From a checkpoint of a small transformer trained on Wikipedia.
Size: 13 layers, width 256, MLP 1024 squared ReLU.
Architecture: RMSNorm before each block, rotary positions, no biases in attention or MLP, embeddings untied during training, attention and MLP in parallel, value residuals, hashed n-gram embeddings, learned residual scales, capped logits.
Each number is 128 + 24 x the weight over the matrix's rms, rounded and kept within 0 to 255. Layers, rows and columns count from 0.

# layer 5 MLP up, 1024x256, rms 0.0505, rows 965-1017, columns 0-63
[[128 123 156 109 140 106  84 132 164 187  85  80 105  97 159 151 127  90 120 126 100 146 163 143 169 154 119 110 138 152  93 105 177 114  61 116 104 138 134  97 135  60 165 180 146 131 144 112 112 129 152 103 119 152 128 133 140 134 114 107 101 114 150 145]
 [ 76 116 139  59 120 118 162 140 163 137 179 160 113 131 120 124 153 139 142 131 140 154 104 141 131 117 123 129 143 138 103 125 120 142 172 113 158 109  93 137 200 128 173 155 115  81 115 106 120 113 117 126 181 102 106 103 184  94 136 101  98 178 113 110]
 [128 159 150 100 135 160 150  98 113 142 151 144 123 159 150 119 146 117 103 120 149 127  83 113 136 119 113 164 129  96 143 132 127 135 100 114 134 111 133 117 142 143 162 112 138 117 130 154 130 123 162  95 170 134 128 158 134 106 123 169 103 136 118 117]
 [131 123 156 133 153  93 104 149 146 136 139 120 102 111 133 139  89 142 156  97 120 101 124 171 132  94 152 155 135 107 145 148 144 148  94 134 160 101 137 105 156 129  79 141 163 152 154 129 134  94 131 139 137 128 109 109 104 128  88 130 152 130 139 165]
 [114 145 144 128 113 135 112  75 137 151 202 136  98 110 101 129 117 146  95 152 134 198  59 164  92 122 137  94 105 183 185 101 162 150 111 102 139 143 163 147 152 140 151 127 127 137 116 184 114 128 139 135 137 108 142 148 131 126 138 138 101  88  98 141]
 [157 129 147  42 133 102 119 107 111 127 150 137  99 178 131 151 146 130  92 124 146 127 152 164 110 139 117 168 146 125 160  59 147 140 122 144 136 105 117 121 167 120 124  93  93 131 110 178 103  93 103  78 101 142  94 127 116 131  63 131 150 103 112 163]
 [104  90 107 127 113 128 124 117 136 135 140 133 159 110 157 147 133 148 144 137 135 170 101 154 115 137 152 134  77 132 139 121 165 108 126 113 165 163 187 103 144  55 132 139 127 132 198 114 144 132 111 144 113 154 155 150 158 107 133 131 145  99 123 137]
 [109 150 116 148 135 134 129 151 131 127 198 121 161 139 150 159 115 114  89 128 157 117 144 126 114 122 127 146  97 137 124 144 140 152 131 107 107 118 159  89 156 141 107 117 136 134 124 151 132 123 101 119 138 122 102 167 152  66 173 115 174 158  82  91]
 [ 89 120 126 133 142  96  94 147 118 127 138 111 105 100  94 137 102 138  99 127 104 167 129 103 121 134 134 137  84 142 110 133 135 145 144  85 138 123 130 109 118  80 131 121 129 162 116 138 140 113 125 103 106 132 140 130 109  84 109 169 143 137 102  89]
 [105  57 162 133 124  77  91 121 137 131 147 136 117 140 134 149  98  91  99 165 143 142 151 212 165 124 105 140 119 111 164 113 143 128 128 120 143 139  95 123 124 122 113 124 142  72 154 141 141 108 111 118 187 110 121 112 102 156 129 136 127 121 140 123]
 [106 151 117 112 112 113 127 105 142 142 179 135  98 116  79 126 102 134 117 125 107 126 101 119 124 124 159 185 127  73 157 147  82 112 131  94 147 155 128 110 105 115 104 180 113  95 108 139  95 116 113 138 129 132 147 165 160 121 148 102 131 132 148 126]
 [125 145 123 101 116 119 102  90 152 134 147 184 154  98 134 134 145 147 168 116 104 123 167 154 155  95 124  89 150 135 154 137 147 111  97 137 109 137 149 141 132  96 166 134 169 135 162 117 106  99 111 129 181 129 133 142 133 142 131 142  85 120 126 111]
 [123 131 182 118 100 119 121 110 123 114 135 135 125 118 112 156 100 109  81 100 145 128  79 143 116 108 112 131 142 174 145  62 175 106 141 132 132 140 105 140 153 102 160 150 104 175 134 129 151 103  98 165 163 117 109 158 125 150  77 134 110 144  67 139]
 [101 160 187  86 122 111 136 113 106 155 113 168  92 126 138 104 153 101 118 180 121 117 127  89 153 106 120 157 133 129 200  81 168 141 127 136 149 144 143 133 161 139 127 118 140  98 137 152 117 164 143 116 149 119 152 176 150 142  91 121 168 106 135 162]
 [125 114 111 142 116 149 111 107 109 172 123 172 152 130 136 124 129 156 122 151 118 139 117 139 126 103 130 155 144 183 121  94 153  91 128 140 137 105 133  85 141 146 140 171 120  92 158 127 141 126 110 118  71 143 121 183 114 121 127 135  80  99 104 212]
 [125  87 138 135 105 114 152 127 120 137 169 158 131 142 175 143 138 117 146 105 118 134 183 165 119 114 101 161 110 129 119 115 152 104 135 135 153  92 144 141 126  93 166  89 159 118 147 157 125 147  98 156 122  85 105 117 169 110 117 103 155 150 136 130]
 [143 114 143  85  90 125  99 138 164 146 151 136 137 131 118 143 151 197 159  85 134 103 162 149 117 161 161 145 122 128 144 132 165 137  98 115 113 213 117 122 125  81 107 110 178 144 141 144 113  71 127 122 126 127 121 101 136 141 143 123 133 120 143 129]
 [128  79 143 147 101 149 106 121 125 172 127 136 129 138 103 131 184 123 116 130 131  98  83 118 135 107  91 120 100 139 113 119  79 151 105  82 137 105  85 151 123 121 130 134 148 132 154 141 147 139  95 156 107 154 138 115 132 100 126 145 145 100 101 120]
 [110  87 125 109 124  85 153 118 146 123 169 124 114 118 113  99 124 175 110 149 129 141 146 128 150 121 156 154 112 142 174 140 150 134 111 139 146 149 106  82 129 128 130 113 153 120 104 137  95 129 130 144 109 143 133 128 139 100 105  97 180 113 107 104]
 [130 174 135 122 109 104  92  79 122 147 178 100  93  85  99 115  99 107  90  86 134 123 113 159  73 105 130 130 154 173 168 100 163 124  80  64 151 131 158 110 143 111 130 151 121 109 190 167 162 101 117 123 165 151  63 113 117  94 132 123 110 132  98 128]
 [ 82  86 163  94 132 130 160 144 130 131  98 137 111 129 151 110 151 140 112  97 134 120 125 142 151 107 133 142 137 105 125 127 133 129  98 140 140  97 154 103 150 127  91 116 108 100 126  96 191 118 101 153 124 122 110 133 136 192 117 152  91 178 139 152]
 [110 110 138 130 139 127 155 100 108 162 151 167  92 127 110 144 118 130 108 115 138 139 142 117 164 105 107 106 130 135 106 139 159 102 176 117 100 147 126 126 109 142 142 147 142 168 126 183 137 117 138 112 122 102  99 132 116 137 123 161  94 111  94 122]
 [ 94  70 183  79 111 145 137 131 204 160 138 187 104 122 167 155 172 173 105 115 142 121 158 121 144 131 138  95 122 120 117 147 132 102 144 138 126 146 109 160 124 126 114 136 186 124 167 118 127  88  91  77 127  97 140 130 100 143 114 103 142 144 115 162]
 [ 96 142 161 124 116 122 158 146 156 146 131 112 108 106 145 132 111 162 102  97  93 121 127 153 136 121 121 125  94 145 175 102 137 165 108 145 143 114 129 159 135 130 135 139  88  56 164 179 106 118 132 128 116  94 126 116 149 141  85 148 144 136  81 160]
 [131 122 133 121 153 133 163  78 132 197 124 211 140 119 122 141 100 126 144 136 145 157 155 165  81 102 103 156  98 171 101  99 140  87 104 116 124 143 112 142 150  98 126 184 123 109 142 107 115 124 140 108 128 158 111 121 145 121 118 172  91 128 132 132]
 [157  86 102 131 127  96 104 134 142 157 164 147 125 100 122 184 100 111  82 126 135 169 153 169 164  69 130  89 119 179 137 120 159 137  91  98 147 104 123 123 138  83 111 156 146  96 135 105 147 131 110 167 123 129 120  95 165 100 128 143 119 135 124 126]
 [106 126 187 130 118 117 130 154 112 142 134 135 151 124 124 141  91 137 121 142  97 116 102 147  89 100  84 157  90 144 133 118 154 155 155  98 130  96 161  95 139 116 124 137 120 146 144 162 147 120 134 142 110 109 119 117 146 125 129 135 146 125 129 134]
 [133 136 103 127 156 117 119 120 139 155 127 141 128 119 108 123 140  76 127 128 179 164 133 154 139  94 140 150 150 124 130 107 106 130  73 122 105  97 109 111 145 125  83 141 135 107 145 107 167  75  94 140 118 141 107 137  92 140 101 149 123 129 133 146]
 [106 103 148 113 138 127 137 109 137 162 142 124 110 144 131 105 135 143 125 128 127 132 151 129 161  92 165 136 102 136 143 121  73 137 115 154 145 154 147 116 207 121 101 113 137 145 135 125 137 103  90 148 104 137 119 116 146 120 106 151 148 121 115 100]
 [108 133 133 134 119 105 140 150 123 139 121 144 121  98 121 131 151 164 127 154 127 128 115 141 122 137 138 131 135 135 158  97 177 135 109 121 123 139 121  96 109  53 105 135 132 127 131 142 101  88 125 163 138 156 105 134 100 123 105 146 136 127 149 165]
 [113  92 163 161 157 118 139 105 133 160 127 126 115 123 141 153 123 168 158 119 122 182 133 155 116 150 107  84 118 177 147 133 131  82 138 109 122 187 125 141 122 115 135 134 167 108 150 152 131 125 150  90 106 140 147 123 130 130 107 136 129 110 145 119]
 [131 147 144 111 143  96  93 140 141 133 118  86 145 161 112 175 123 144 107 166 111 106 104 153 154 103 108 144 156 182 149 128 121 136 146  95 149 142 143 113 136 142 147 113 153 160 108 114  89  98 109 141 126 140 117 127 140 121 111 125 142 106  86 157]
 [138  95 171 124  93  91 124 142 114 174 154 115 106 140 111 152 161  99 130 124 104 126 169 153 136 130 115 127 146 176 125 101 128  80 121 138 101 114 106  87 118 120 155 128 135 122 151 150 190 119 122 168 112 116  98 147 158 108 123 137 101 146 128 136]
 [109 123 140  80 156 167 104 133 144 126 154  91 122 117 142 187 112 151 119  78 117 123 146 122 124 138 110 156 151 114 141  98 130 145  96  88 179 130 151  90 124 121 169 140 119 156 161 126 127 120 140 119 133 142 149  96 159  82 112  89 142 143 118 134]
 [ 97 112  84 137 103  98 111  95  98 132 157 141 110  91 124 173 112 115 128 126 163 150  98 101 126 138 105 127 115  98 102 124 126 140 133  98 132 134 128 154 127  96  93 147 119 144 138 136 167 126 134 142 120 109 159 148 112  93 151 107 138 119  98  91]
 [ 98  75 119 146 146  87 139 109  60 147 167  79 108 151 148 106 111 168 113 133 138 149 109 133 151  82 112 145 133 120 167 105 129 134 143 149 138 123 182 133 129  87 180 110  84 113 182 139  84 119 133 126  75 134 141 117 142  84 136 154 139 144  90 159]
 [110  72 144 123 153  97 132 132 119 168 120 141 153 135 123 118 121 139 158 124 118 115 105 154 103  62 124 125 116 146 147  84 106 124 158 160 109 142  86 135 119 115 142 166 123 115 142 111 151 132 112 145  98 181 143 176 104 149 115 143 139  92 133 135]
 [136  92 121 154 116  93 148  95 116 183 152 111 120 129 110 129 107 127 110 187 124 135 154 118 103  93  81 131 104 138 151 137 106 119 131 108 114 174 118 152 123  81 123 123 139 151 112 150 121 110 113 146 142 132 132 137 161 135 127 167  85 109 110 121]
 [136 138 183 122 200 153 120  99 111 125 158 146 104 161 105 143  88 191  57 126 100 144 111 161 127 121 119 138 115 144 130 115 156 121 107 154 160 131 120 155 159 125  82 128 132 143 128  88  94  99  71  98 134 154 125  96 133 150 114 135 135  74 143 135]
 [140 116 113  84 117 148  91 107 122 126 144  90 116 113 145 160 106 131  72 118 159 170 123 120 147 120 134 123  87 128 183 143 114 171 108 116 156 136 153  89 128  72 115  96 189 140 167 105 127 127 113 148 169 145 134 133 151  76 148  61 105 126 102 104]
 [139 143 108 134 155 108 113 146 122 133 149 150 138 108 120 159 152 120 139 132 156  88 128 161 154 141 155 149 165 131 133 118 133 136 134  65 111 124 135 131 128 142 130 139 120 127 152 160  90 114 111 101 108 116 142 128 153 117 162 122 114 109 127 132]
 [163 119 146 132 106 129 157 127 126 127 126 110 110 132 146 117 132 138 143 114 134 165 108 122 149 143 117 164 162 139 117  75 134 124 136 123 141 146 113 103 130 121 101 159 145  95 103 154 144  88 154 131 111 116  73 120 126 128 133 160 131  99 116 100]
 [146 133 135 150 148 114 158 148 104 160 130 141 148 109 119 141 117 136  93 163 130 176 114 148 113  77 116 117 133 159 142  96 154 111 112 122 180 135 133 103 150 136  96 116 161 111 147 176 127 147 108 183 116 113 127 135  98 106 112 155 165 129 119 166]
 [103 126 114 127 135 104 130 119 129 159 159 157 119 124 132 125 157 125 134 154 147 133 139 169 165 139 119 149  79 116 177 119 129 139 125 100 150 123 106 114 133 129 130 114 140  90 165 120 108  78 133  76  90 159  94 140 117  79 103 148 150 157  63 182]
 [146 100 148 128 152 120 122 125 129 149 112 124 117  94 121 157 141 160 140 150  92 141 152 191 131 107 140 112 124 118 125 158 134  76 133 146 133 131 120 135 137 109 109 174 113  76 109 116 109  82 137 117  98 131 135 155 123 112 160 144 124 106 133  92]
 [126 158 138 128  87 134 129 132 141 182 126 156 125 123 133 118 125 162 107 139 121 150 140 127 134 111 105 167 107 132 133 129 128 115 129  98 147 132 114 118 127 136 146 119 127 135 128 123 154 112 137 116 149 121 105 141  84 118 129 132  96 124 111 127]
 [123 115 155 101 126 153  98  93 131 115 123 110 115 122  94 137 111 113  61 100 119 138 149 138 125 111 111 133 107 122 159 145  99 129  73  64 128 156 126 123 122 116 146 115 147 134 149 141 134  91 135  65 135 118  95  81 150 121 120 152 103 162 132 118]
 [140 124 142 123 115 113 154 156 129 120 144 122  82 116 114 121 124 140 164 156 110 132 140 104 159 105 113 107 127 130 148 143 156 121 106 143 162 141 118  97 153 140 144 118 139 106 139 129 129 119 108 147 144 118  50 121 100 122 155 121 175 109  84 118]
 [ 94 126 125 167 147 169 163 118 128 147 160 181 121 116 112 134 150 112  98 158 156 168  91 127 115 138 151 123 121 158 118  25 155 149  81 138 162 142 122 145 150 108 129 156 129  97 146 143 149 135 129 156 127 136  55 104 100 122 128 139 130 128 104 125]
 [106 141 116 112 102 111 116 154 153 140 158 137 106 119 156 146 114 127 115 114  96 154  85 144 112 106 145 150 167 158 202 163 151  97 114 112 179 115 168 139 136 142 134 132 100 103 134 157 138  79  68 121 124 161 122 127 115 146 129  94 163  85  80 126]
 [122 113 145 113 148 143 150 121 162 150 168 150  98 121 132 137 106 131  98  82 162 162 136 116 131 130 116 148 119 128 167 143 144 152 103 109 154 153 133  78 153  95 101 187 140 122 131 152 103 116 133 154 136 103 100 107 143 102 111 145 168 156 123 168]
 [103 125 116 111 164 129 113 145 123 150 186 111 127 139 101 124 172 121 141 103 133 151 102 151 135 119 137  90 117 170 134 106 140 138 129 105 106 116 116 122 128 113 144 145 128 126 144 121 125 145 166  74 150 114 120 135 173  94 122 129 131 166 150 130]
 [134 123 148  70 134 139 140 152 140 134 147 116  92 121  93 137 131 173 130 188 111 140  78 132 131 139 178 146 139  95 165 115 126 110 130 175 172 127 150 122 150 135 153 101 100 140 191 118 147 135 151 109 113 178 142 103 133 155 139  90 103 147  97 139]]
# layer 5 MLP down (transposed), 1024x256, rms 0.0471, rows 965-1016, columns 0-63
[[170 134 115 145 153 103 154 151 103 156  63 105 112 116 148 154 140 123 103 130 100 119 134 162 189 171 137  92 126 147 106 135 100  94  89 133 152  72 106 108 122 127 154 108 131 138  60  88 108 129 116 144 115 152 179 161 129 114 157 156  90  96 184 100]
 [ 94 196 116 103 185 123 105 130  91 146 109 148 123  70 142 187 116 110 120  89  87 186 138 106  86 145 121 155 118 134  79 131 162 126 115 156 138  97 105 113 135 112 129 135 132 137  93 127 176 151  98 121  98 152 109 160 154 161 136 129 134 186 114 119]
 [148 156 103 101 119  96 109 118 135 158 149 128 150 135 134  99 138 140  95 116 120  94 161 148 156 124 109 107 108 123 142 109 179 141 159 141 159 103 129 117 139 105 152 103 130  86 121 155 140 101 115 111  86 172 129 142  80 109  88 177 134 100  89 119]
 [121 159  78 156 164 153  38 128 120 111  76 138 125 131 143 143 127 109 129 135 120 139 107 134 125 125  97 113 127 125 132 137 145 153 108 109  79 123  80 132 116  95 109 122 155 132 118 106 114 113 147 164 135 155  98 146 187 108 136 163  85 114 164 124]
 [130 195 108 114 189 127 125 170 101  93 110  84 128 122  73 117 164 101 107 125 141 172 150  88 112 155 158 145 101 158 129 147 170 159  82 116 111 151 163 147 161 117  97 172 139 157 140 129 129 125 109 134 102  86  99 155 120 103 144 109 146 162 142  72]
 [148 151 134 131 124  65 132 155 104 140 142 142 111 148 150 133 103 155 158 130 113 118 166 123 136  99 105 126 127 129 123 137 140 148 166 120 119 102 114 111 140  98 144  87 106 145 144 181 104 164 166  85  82 143 136  85 119  93  91 121  71 150 143 130]
 [ 89 127 156  97 104 104 118 122  98 165 136  94 123 133 102 105 149 112  75 198  95 143 129  95 113  95 138 180 152 143 109 119 109 121 100  94 128 146 134 180 160  96 119 104 134 156 118 104 151 121  81  88 140 146 112 130 175 134 159  83 177 118 143 162]
 [157  98 125 153 147  63 126 146 149 103 155 108 138 148 134  97 123  69 109 120 139 123 118 150 120 113 136 113 143 114 127 151 131 120 140 145  90  87 154 116 121 151 135 104 111 173 167 160 110 134 116 102 120 154 147 124 112 112 162 104 136 133 108 133]
 [ 99 174 167 122 143 152 107 117 159 120 134  80 129 104 168  98 129 138  66 110 122 124 133 148 143 110 144 144 134 119 118 137 131 120 141 180  97 135 107 110 153 151  82 130 109 132 138 121 134 153 106 103 154 117 124 132 128 196 122 105 116 176 155 120]
 [199  68 100 190 122 158 102 163 148 116  94 137 111  61 105 145 167  95  93 101 140 120 152 132 131 184 130 174 130 139 136 130  91 159  98 136 104 123 106 151 132  89 106 101 140 111 154 125  67 141 153 136 122 157  84 118 107 165 134 112  86  78 131 105]
 [131 175 133 103 131 137 124 149 127 147 179 162 106 126 111 121 108  76 111 134  88 153 113  72 119 112 147 134 132 116 130  61 138 119 162 146  83 115 148 142 124 120 140 169 112 123  82 173 107 187 133  96 156 110 128  93 116 104 163 117 146 152 101 151]
 [166 148 137 169  93 100 100 119 168  86  40 118 131 136 113 102 146 110 130  57 102 132  99 152 125 139  81 114 150 120 103 116  89 141 134 133 147 111  83 120 153 109 130 137 109 126 144  80  81 113 111 149  92 109 107 128 127  91 150 114 161 129 131 115]
 [110 143 179 136  94  94 115 138 121 160 118  70 162 118 138  90 152  66 154 128 153 126  97 153 100 131 130 132 131  90 130 141 152 156 138 109 112 105 136 135 124 141 138 143 136 148  90 155 127 159 149  90 127 143 124 111 181 137 120 120 120 133 133 135]
 [136 148 114  84 144 120 122 133  84 139  78 128 125  75  95 114 187 147 120 157 144 141 155  96 101 113 126 175 122 102  92 131 147 126 140 134 131 124 118 161 117 137  57 104 114 178 113  95 143 132  80 128 123 166 141 121  97 115 103 138 139 137 179 108]
 [132 158 107 158 112 118  91 115 104 132 123 123 114 152 102 124 105 123 142 118  81 147 156 121 121 135 123  93 130 128 158 137 123 121 113 106 128 138 147 158 159 142  90 110 110 145  96 134 110 103 129 105 128  82 108 119 167 134 109 102  89 106 125 140]
 [112 120 141 112 113 123 171 203 153 140 185 114 105 125 167  93 175 100 118 136 185 127 175  96 127  86 155 119 133 123 122 111 118 164  90 123 122 129 107 155  93 131 179 110 108 166 104 164 111 140 121 113 131 141 104 112 119 115 176 138 138 121 144 126]
 [118 126 160 146 100 159 132  97 134 143 147 142  85 137 113 147 121 114 140 121 123 152 112 104 130 134 120 150 122  83 144 115 132 149 118 128 148  92 123 178 119 116 101 131 109 123 122 137 113 138 119 108  78 145 113 109 135 107 110 117 127 120 126 125]
 [120 148 176 105 130 137 132 131  70 140 146 117 154 123 110 117 109 124  98 148  88 130 107 145  81  93 182 105 160 144 164 143 132 123 135 139 141 104 138  94 141 135 145 110 120 122 123 121 116 175 117 136 123 102 147 126  66 122 127 161 121 132 138 158]
 [152 126 124 145 139 126 108 135 167 120 101 102 154 139 132 118 119 107 128 148 111 115 145 113 104 111  96 119 139 104 109 208 100 131 144 148 124 146 117 114  93 128 135 148 108 150 129 111 138 133 145 129 101 140 118 106 145 134 166 125 112 132 135  83]
 [ 73 130 131 110 150  44 141 111 122 114 104 153  79  70 128 138 131  93 180 147 135 110 102 105 122  99 114 130 165 139 119 148 161 112 157  97 133  80 122 163 154 145 115 128 119 153 126 112 135 128 162 113 100 136 158 144 147 119 131 141 151 106 126 187]
 [101 173 147 126 120 148 142 128  90 175 129 107 118 159 129 122 138 127 155 115 151  86  94  99 148 146 113 125 127  81 109 132 138 150 128 137 128 136 145 105 130 143 106 133 136 140 128 151 137 117 138 138  79 156 118 150 112 107 140 118 133 110 167 150]
 [106 148  87  68 103 163 105 130 126  76 117 122 137 128 190 117 163  98 141 127 130 139 152 123 108 161  97 143 107 123  97 133  84 121 171 124  78 118 102 120 164 161 128 147 100 136 153 153 135 138 127 118 121  97 128 119 116 158 102 126 125 142 115 116]
 [137 142 113 125 120 136  88 147 111  95 111 137 133  96 112 127 123 109 141 130  92 153 137 148 156 159 143 143 141 106 137 149 143 114 128 128 124 135 123 200 134 140 129 147  82 133 104 166 138 170 139  87 140 163  84 142  89 139 147 134 129 116 126 160]
 [150 105 123  91 107  87 111 113 149 134 146 100 120 137 156 102  87 119  81 119 115 173 165 162 127 141 158 120 122 138 132 137 110 147 108 144 136 146 159 156 118 121 142 132 151 147 129 146 115 135 136 154 145 157 112  97  90  90  85 137 114 113 126 139]
 [108 165  88  99  76 177 137 133 115 160 126 149 113  91 106 130 113  83 114 137 161 132 125 131 127 118 110 175 142 121 102 120 118 134 152 109  74  92 131 153 143 104 143 130 144 137 131 108 124 116 150 142  73 110 121 115 153  99 108 124 133 127  97  90]
 [138 112 129 115 103 144 117 131 136 134 100  95 169 151  80 112 118 121 148 181 163 132 109 121 161 119 124 118  87 150 132 129 144 104 105  83 116 107 112 158 131 120 134 100 122 118 105  87 125 104 129 143 104 145 107  81 119  89 150 139 132 156 124 141]
 [159 126 118 152  84 130 107  96 154 135 168 111 155 151 167 154 150  76 138 128 152 166  82 113 123 119 118 103 148  78 159 128 117 128 147  77 147 133 110 143 153 124 135  86 126 133 132 102  58 142 125 144 126  85  87 131 179 100 119 138 122 141 118 126]
 [107 132 114 151 137 126 119  96 112 147 139 127 137 147 102 121  82 119 122 170 172 128 140 138 126 122 143 114 136 137  98 144 138 104 113 136  92 120 115 153 121 121 121  96 160 136 120  88 145 148 143 100 154 104 167 109 180 139 134 126 109  96 106 146]
 [106 137 139 132 136 109  58 128 135  99 119 131 130 173 175 126 156 125 140 138 119 122 139  98 126 119 103 127  94 126 122 125 107 150 176 131  74 143 151 126 162  89 122 150 111 123 147 103 131 137  57 131 112 148 146  99 120 111 149 134  86  76 108  82]
 [126 124 145  87 120 145  81 162  55 124 106 105 159 166 125 118 126 115 138 108 139 124 131 106 113 112 135 114 107 107 144 160 149  78  86 104 124 155 133 149 157  54 128 103 149 174 131 119 146 125 139 167 197 142 142 109 104 116  77 104 114 136 135 123]
 [114 115 123  82 118 155  83 133 148 153 123 156 146 125  97 119 134  98 157 131  97 123 127 115 134 101 103 163 116 157 140  93 170 144 140 110 115 131 142 140 133 124 159  95 206 114 103  97 109 134 114  92 120  86 169 132 121  96 158 141 125 120 150 103]
 [104 171 103 148 127 104 114 143 123 118 114 120 140  70  95 152 125 153 126 142 135 103 143 129 154 194 142 159 100 132 152 139 152 137 140 110  99  86 140 115 113 168 156 134 147 132  64 105 114 139 102 122 142 113 149 137 116 124  71 141 125 136 113  95]
 [140 125 142 130 146 144 121  72 140 131 118 141  96 138 159 103  89 150  99 110  97 130 141 133  99 145 136 118 116 124  53 115 100 141  81 140 129 107 145  88 115 161 153  91 121 158 132 115 139 137 158 122 149 165  81 115 115 139 143 147 110 161 180 155]
 [116 117 134  95  95 163 123 132 131 113 105  99 122 145 151 167 123 175 177 119 149 130 118 130 103 152 150 169 114 125 107 172 148 153 152 161  97 137 103 116 109 146 134 146 171 170 120 136  78 118 143 148 178 132 102  99 118 161  78 148 108 100 166 149]
 [137 110 138  95 119 112  99 110 134 107 127 125 187  99 135 121 118  92 156 147 146 133  79 124 106  97  85 116 140 121 110 102 120 163 116 113 175 144 132 121 145 141  86 135 140 121 166 148 131 142 158 102  89 163 146 117 156 125 127 149 116  80 109  99]
 [162 142 141 109 123 137 132 129 115 165 178 103  96 154 104 113 151 126 139  57 112 143 123 120 158 140 115 114 148 105  92 131 183 145 147 126 133 132 115 121 136  90 100  89  88 152 171 106 101 159 111 158 108 117 144 118 135 103 126 138 134 128  82  80]
 [131  85  71 154 147 144 148 158 163  99 104 146 147 129 105 107 136  75 124 144 116 150 154 161 174 141 163 139 135 187 128  94 113 135 110 138  84 103 135 147 120 102 108 158 166 134 145 142 135 118 117 164 138 107 127 129 112 124 131  96 127 130 136 144]
 [157 104 132 128 173 114 128 108 102 163 137 183  94  74 134 147 148  99 163 162 107 185 143 151 110 167  96 105 132  93 113 149 131 116 137 129 151 107 125 110 113 135  87 130 129 115 106 119 104  97 120  80  78 135 148 144 145 135  66 149 140 152 127 122]
 [119 148 106  94 120 186 143  66 112 184 139 134 123 110 124 136 138  95 126  91 104 123 137 139 151  91 129 121 149  83 131 126 147 163 125 149 133 130 146 114 129  95 146 114 121 124  90 118 154 143  95 148 110 104 127 139 144 113  98 139 145 137  96  91]
 [152 147 131  89 102 190  98  84 116 151 135 141 151 141 178 139 121 172 106  89 136 126 141 115 138 102 136  86 174 122 142 135  81 131 149 126 121 125 155 149 158 106 155 127 155 160 132 135 147 108 105 199 140 138 177 171 109 119 108 128 121 115 145  99]
 [111 114 157  76 129 134 128 103 118  91 143  89 119 146 140 123 125 156 112 118 136 133 147 110 133  85 119 129 115 111 118 118 139 112 119 159 131 142 126 123 148 118 133 162 120 114 102 116 153 146 147 145 134 136 122 164 101 148  99 133 165 107 114 141]
 [143 136 156 136 148 103 115 114 163 144 155 135 124  98 123 118 140  93 147 133 168 141  92 152 150 141 141 108 131 141 147 137 149 144 134 108 154 133 113 168 137 134 155 158 108 132 174 124  95 171 148 105  86 112 175 145 147 133 146  99 132 115 148 114]
 [157 132 147 129 106 111 132 106  96 156 168 187 119  92 110 128 104  87 121 121 103 114 142 106  96 118 154  86 116 110 166 125 140 100 102 137 151 130  95 110  94 108 135 145 130 104 136 167 114  84 125 121 122 108 148 170 136 122  93  89 127 152 101 131]
 [118 147 165  97 129  66 110 108 130 183 110 145 113 110 134 114 170 128 131  95 102 111 132 125 152 123 126 159 130  92 142 130 128 151 125 125 146 108 162 145 149 133  90  84 127 135  64 116 111 174 133 161 113 161 127 151  96 169  87 147  97 159 158 155]
 [114 167 165 160  86 105 146 143 185 161 150 113 149  97 120 125  88 148 130 169 111  95 167 159  83 151 158 140  97 144 149 141 106 109 104 150 128 167 105 105 173 118 124 146 106 119 113 117 155 125 153  99 122 135 152 126 130 130 138 124 138 104 139 132]
 [170 171 159 116  68 115 142 139  98 130 149 132  85  94  79 125 154 141 118  85 106 127  72 136 126 147 154 128 138  90 132  96  95 157 147 100 125 138 129 160 118 145 130  95 104 106 131 130 105 141 136 118 161  98 124 134 105 101 142 130 115 141 119 124]
 [ 86  87 130 123 161 130 142 159  99 112 101  80 124 136 158 130 147 156 112 160 108 153 137  83 133 125 123 133 110 146 151 136 109 124 134 141  85  99 113 119 173 122  98 153 103 129  93 116 116 123 176 105 117 158 141 159 144 113 107 106 131 114 135  80]
 [140 132  98 127 109 144 127 118 106 119 106 111 115 136 110  92 190 102 142 109 119  88 103 136 132 133 140 136 153 124 159 156 136 134 122 136  82 131 143 138  86  97 138 105 144 122 166 161 151 183 114  98 110 139 175 143 120 133 118 184 121 120 133  78]
 [150 160 121 143 121 102 166 142 147 126 146 157 148 124 100 145 101 114 162 155 196 115 105  98 146 142 161 123  97 140 139 119 139 201  54  90  82 117 129 146 122 129  93 127 183 126 111 149 166 144 121 106 108 120 142 116  61  93 102 111 163 165 128  98]
 [114 101 119  98 144  96 117 144 109 133 152 107 127 102 144  94 135 117 114 187 112 149 127 194 121 117 139  91 124 127 104  79 138 135 104 105 111 147 111 160 113 173 130  94 119  58 154 159  87 168 135 145 145 143 140 105 115 127 118 165 127 115 129 136]
 [145 129 120 122  97 133 121 133 117  96  87 164 141 144  96 123 137 123 113 148 121 126 118 140 126 118 111  76 136 122 149 118 156 173  87 108  95 102 115 144 146 156 153 116 166 111 125 110 115 100 164 158 147 118 132 108  96 129 134 107 100 102 135 172]
 [115 119  91 109 135 101 116 143 110 126 137 118 129 135 132 135 136  61 161 138 156 148 147 105  91 109 126 156 120 133 122 174 157 111 202 142 109 135 122 115 168 119 111 160 124 188 124  77 126 105 152 121 133 105 164 166 127 133 121 133 136 114 132 116]]